Part of a small language model's weights.
Architecture: LayerNorm before each block, biases.
Each number is 50 + 10 x the weight over the matrix's rms, rounded and kept within 0 to 99. Layers, rows and columns count from 0.

# layer 6 attention query, 64x64, rms 0.182, rows 0-63, columns 0-31
56 49 39 55 49 63 28 65 44 47 41 57 59 56 67 38 47 37 54 52 45 39 32 55 52 36 68 61 69 56 44 31
66 66 36 66 41 35 28 36 43 40 40 53 59 36 60 53 43 53 46 50 51 66 36 37 57 45 43 47 33 54 59 53
50 40 52 47 55 60 42 54 40 38 77 61 52 36 57 43 56 42 49 45 42 31 55 23 55 76 37 59 57 44 40 39
43 56 53 66 52 53 64 64 42 53 51 33 42 47 50 29 39 58 41 45 45 52 51 44 43 60 67 56 65 37 38 45
44 49 50 32 54 51 50 50 60 39 49 56 47 42 43 50 58 53 42 48 73 44 48 67 28 45 59 35 34 40 44 52
59 55 55 46 67 43 41 65 71 60 48 53 68 55 53 41 55 52 56 61 57 74 44 33 51 52 24 63 36 49 55 30
47 58 42 60 44 49 34 47 47 45 48 33 61 50 32 60 48 50 59 67 59 73 73 55 38 54 41 75 52 60 33 45
56 38 59 43 44 60 45 61 46 54 39 24 42 60 56 53 48 84 37 73 58 63 32 38 29 51 28 54 60 53 52 55
68 41 55 56 40 57 27 60 44 49 36 49 35 56 43 59 51 52 42 60 28 63 56 71 56 53 46 43 38 60 37 60
43 47 46 39 63 43 50 67 58 38 52 45 51 57 35 57 22 50 66 52 32 52 74 34 39 40 63 65 48 65 56 54
62 36 41 49 46 65 44 41 55 57 62 39 32 32 51 47 44 58 64 51 70 40 25 64 42 41 58 54 45 57 70 50
48 48 56 67 55 42 63 63 46 46 48 54 47 56 49 41 48 40 42 36 73 57 38 49 42 61 62 50 55 49 49 51
48 45 47 56 46 58 54 30 47 49 50 59 69 63 44 58 35 43 35 35 54 31 53 40 59 65 57 46 60 38 57 39
47 45 45 56 35 56 24 40 46 44 41 58 37 52 63 32 53 55 62 36 55 64 79 58 52 63 42 49 37 44 78 31
74 52 52 68 26 41 60 51 52 41 60 43 48 57 45 36 66 68 48 41 46 52 35 54 69 62 64 61 32 53 50 50
49 47 52 51 64 51 71 46 67 46 45 59 52 52 45 36 45 52 43 52 37 65 36 59 59 39 47 51 64 48 56 41
51 38 58 51 48 47 54 65 57 63 41 60 45 54 85 60 51 54 60 59 53 46 52 49 49 48 60 66 56 24 49 46
55 39 28 55 54 66 67 46 73 52 48 42 63 55 58 43 61 37 42 49 39 38 52 62 40 72 59 45 45 61 59 58
43 60 48 37 53 42 46 42 57 41 67 52 51 62 51 52 35 51 38 59 51 53 47 36 39 41 53 42 53 54 46 49
55 52 25 38 24 36 71 64 45 45 33 54 60 56 53 54 65 45 70 63 54 53 61 14 66 46 56 48 34 54 43 52
46 29 51 68 49 45 51 63 39 53 74 65 57 58 46 35 43 76 54 46 71 50 39 53 57 64 40 58 61 53 54 56
57 62 41 66 56 45 45 49 51 65 66 54 49 59 55 59 52 58 52 58 54 62 46 57 65 45 55 49 34 44 30 47
67 52 57 66 58 48 59 58 75 43 58 58 45 31 27 59 39 61 65 55 36 41 51 59 52 55 45 47 47 42 52 38
34 45 49 57 39 60 49 57 58 50 51 41 54 47 57 56 59 56 50 52 43 31 31 58 40 44 49 64 38 36 41 61
70 55 40 55 70 49 39 58 39 37 64 32 55 49 44 66 44 66 62 45 48 53 51 56 48 57 57 57 40 55 51 52
51 50 69 51 33 54 57 43 60 47 41 59 42 40 41 69 50 46 50 46 39 54 37 59 46 60 49 63 67 67 42 40
42 54 55 45 40 59 34 43 48 59 52 52 52 69 48 53 59 49 58 45 52 22 40 53 37 57 66 53 45 45 54 45
43 64 40 51 47 53 61 51 47 57 62 61 38 53 35 60 52 56 50 48 50 43 37 51 65 52 53 63 27 56 41 62
43 49 61 61 56 44 59 54 58 64 46 51 61 44 35 55 33 54 60 54 47 44 49 56 51 38 46 52 35 65 47 34
57 67 50 51 66 27 47 52 50 63 60 35 64 39 62 37 70 59 61 35 40 48 46 53 36 45 73 64 49 65 43 37
44 80 48 53 43 59 52 65 52 30 51 54 41 53 45 44 66 47 73 47 56 50 48 49 51 45 53 54 43 50 63 43
54 40 52 42 39 37 46 47 68 31 63 27 59 46 55 55 34 43 65 54 49 57 36 57 51 58 51 40 65 54 47 54
37 61 40 50 59 54 58 49 62 63 49 58 64 52 60 61 61 67 47 65 40 53 49 53 67 42 46 57 43 45 39 67
43 41 51 64 45 46 43 62 46 58 52 56 53 49 47 54 56 63 49 62 41 64 67 66 40 45 50 60 46 43 30 63
45 48 54 50 58 48 59 30 61 48 36 53 27 52 37 53 57 49 32 28 52 51 45 70 49 44 61 53 53 46 39 30
32 58 53 53 34 48 50 39 38 62 48 49 53 56 59 49 45 37 54 48 53 44 71 50 67 62 41 63 57 43 46 47
52 40 53 51 51 50 52 45 51 52 50 50 49 53 58 42 54 43 55 54 62 34 43 43 53 54 49 67 50 42 62 63
55 46 46 45 67 43 46 37 50 42 37 54 65 49 50 53 39 37 51 53 59 57 44 46 46 59 43 42 55 50 61 70
36 47 40 36 41 57 48 48 38 39 40 38 42 49 47 46 32 65 40 37 48 57 50 45 60 66 46 29 55 55 61 66
41 36 56 50 50 43 50 48 42 51 36 59 50 34 55 57 46 60 63 44 42 47 55 59 51 65 45 57 42 67 56 43
60 44 40 34 45 52 42 54 44 38 64 46 55 42 42 42 51 60 50 45 39 41 41 63 48 58 56 49 57 53 53 53
58 37 47 50 46 42 37 53 50 47 44 43 32 60 43 57 59 45 55 50 54 49 46 46 42 50 54 60 35 42 40 34
38 44 42 48 60 56 60 48 39 54 53 50 41 42 48 55 58 50 40 44 50 62 47 54 52 47 48 48 49 66 44 50
49 53 42 46 53 58 39 60 53 47 43 44 46 53 56 47 56 42 60 48 50 33 51 65 61 67 49 42 51 58 64 47
59 34 42 62 47 42 45 66 47 70 65 53 57 44 48 51 47 54 62 60 41 50 88 43 64 37 64 56 48 55 58 42
57 51 49 45 57 35 60 50 52 45 49 52 42 57 50 69 45 56 62 57 47 51 69 45 40 52 48 45 48 70 50 43
51 70 62 36 42 40 42 47 49 50 43 51 44 62 75 56 52 56 57 45 58 45 56 60 50 31 43 56 44 47 48 48
57 63 43 49 51 38 45 48 57 55 44 48 48 50 53 60 55 49 59 60 54 50 48 29 75 42 70 54 38 47 39 58
43 56 43 44 65 57 47 42 60 67 51 55 43 60 37 37 40 54 47 53 35 52 58 63 45 50 48 52 43 58 47 47
38 76 45 58 65 38 42 40 43 57 74 57 46 51 51 49 51 59 46 62 41 28 51 50 57 41 62 46 50 51 44 59
47 46 40 42 36 55 43 39 42 68 45 67 63 44 51 39 44 27 59 45 53 60 58 58 58 43 59 64 48 56 55 67
43 51 57 53 46 68 42 47 29 43 52 53 49 59 58 53 54 40 40 58 57 50 42 38 55 50 44 54 63 59 66 53
42 52 52 50 58 50 52 43 49 76 46 43 41 31 45 43 52 56 43 37 58 65 53 49 47 33 43 68 52 49 59 58
53 59 39 60 55 36 40 23 47 58 42 62 47 50 49 46 50 53 55 47 55 48 59 51 35 63 52 46 48 52 51 45
28 44 40 43 50 61 56 47 56 51 52 58 54 41 54 46 50 56 57 49 56 46 59 49 56 70 57 55 47 62 44 36
50 53 58 59 53 52 48 45 56 38 66 46 55 49 53 61 54 44 47 42 57 53 51 50 57 60 55 54 57 60 51 33
57 28 49 37 50 54 45 62 45 57 47 52 65 50 46 61 37 46 58 50 51 44 51 50 84 47 50 46 49 42 53 47
50 43 38 46 53 40 64 51 55 51 43 45 48 52 46 64 39 52 46 59 51 37 46 41 43 55 48 38 42 57 44 45
53 54 67 56 42 44 54 46 56 36 46 44 55 44 48 34 36 53 43 48 70 46 39 29 45 54 53 41 53 62 52 39
47 61 49 59 36 62 52 57 42 37 43 62 49 44 37 58 54 70 52 35 55 46 46 42 47 59 53 49 62 53 52 48
51 39 55 56 75 56 55 59 50 44 67 63 48 45 45 71 63 50 45 61 43 58 58 41 58 47 54 53 20 40 43 62
51 63 60 37 44 68 60 36 42 45 44 48 48 37 35 46 50 61 26 48 59 57 52 33 34 49 43 46 58 40 47 44
49 52 57 57 55 39 43 58 53 58 43 59 61 52 45 61 28 53 62 45 43 51 66 53 63 38 66 58 43 53 42 50
42 53 56 64 52 50 53 57 49 50 63 44 49 40 49 38 51 53 46 47 61 61 43 49 49 47 57 52 56 44 52 41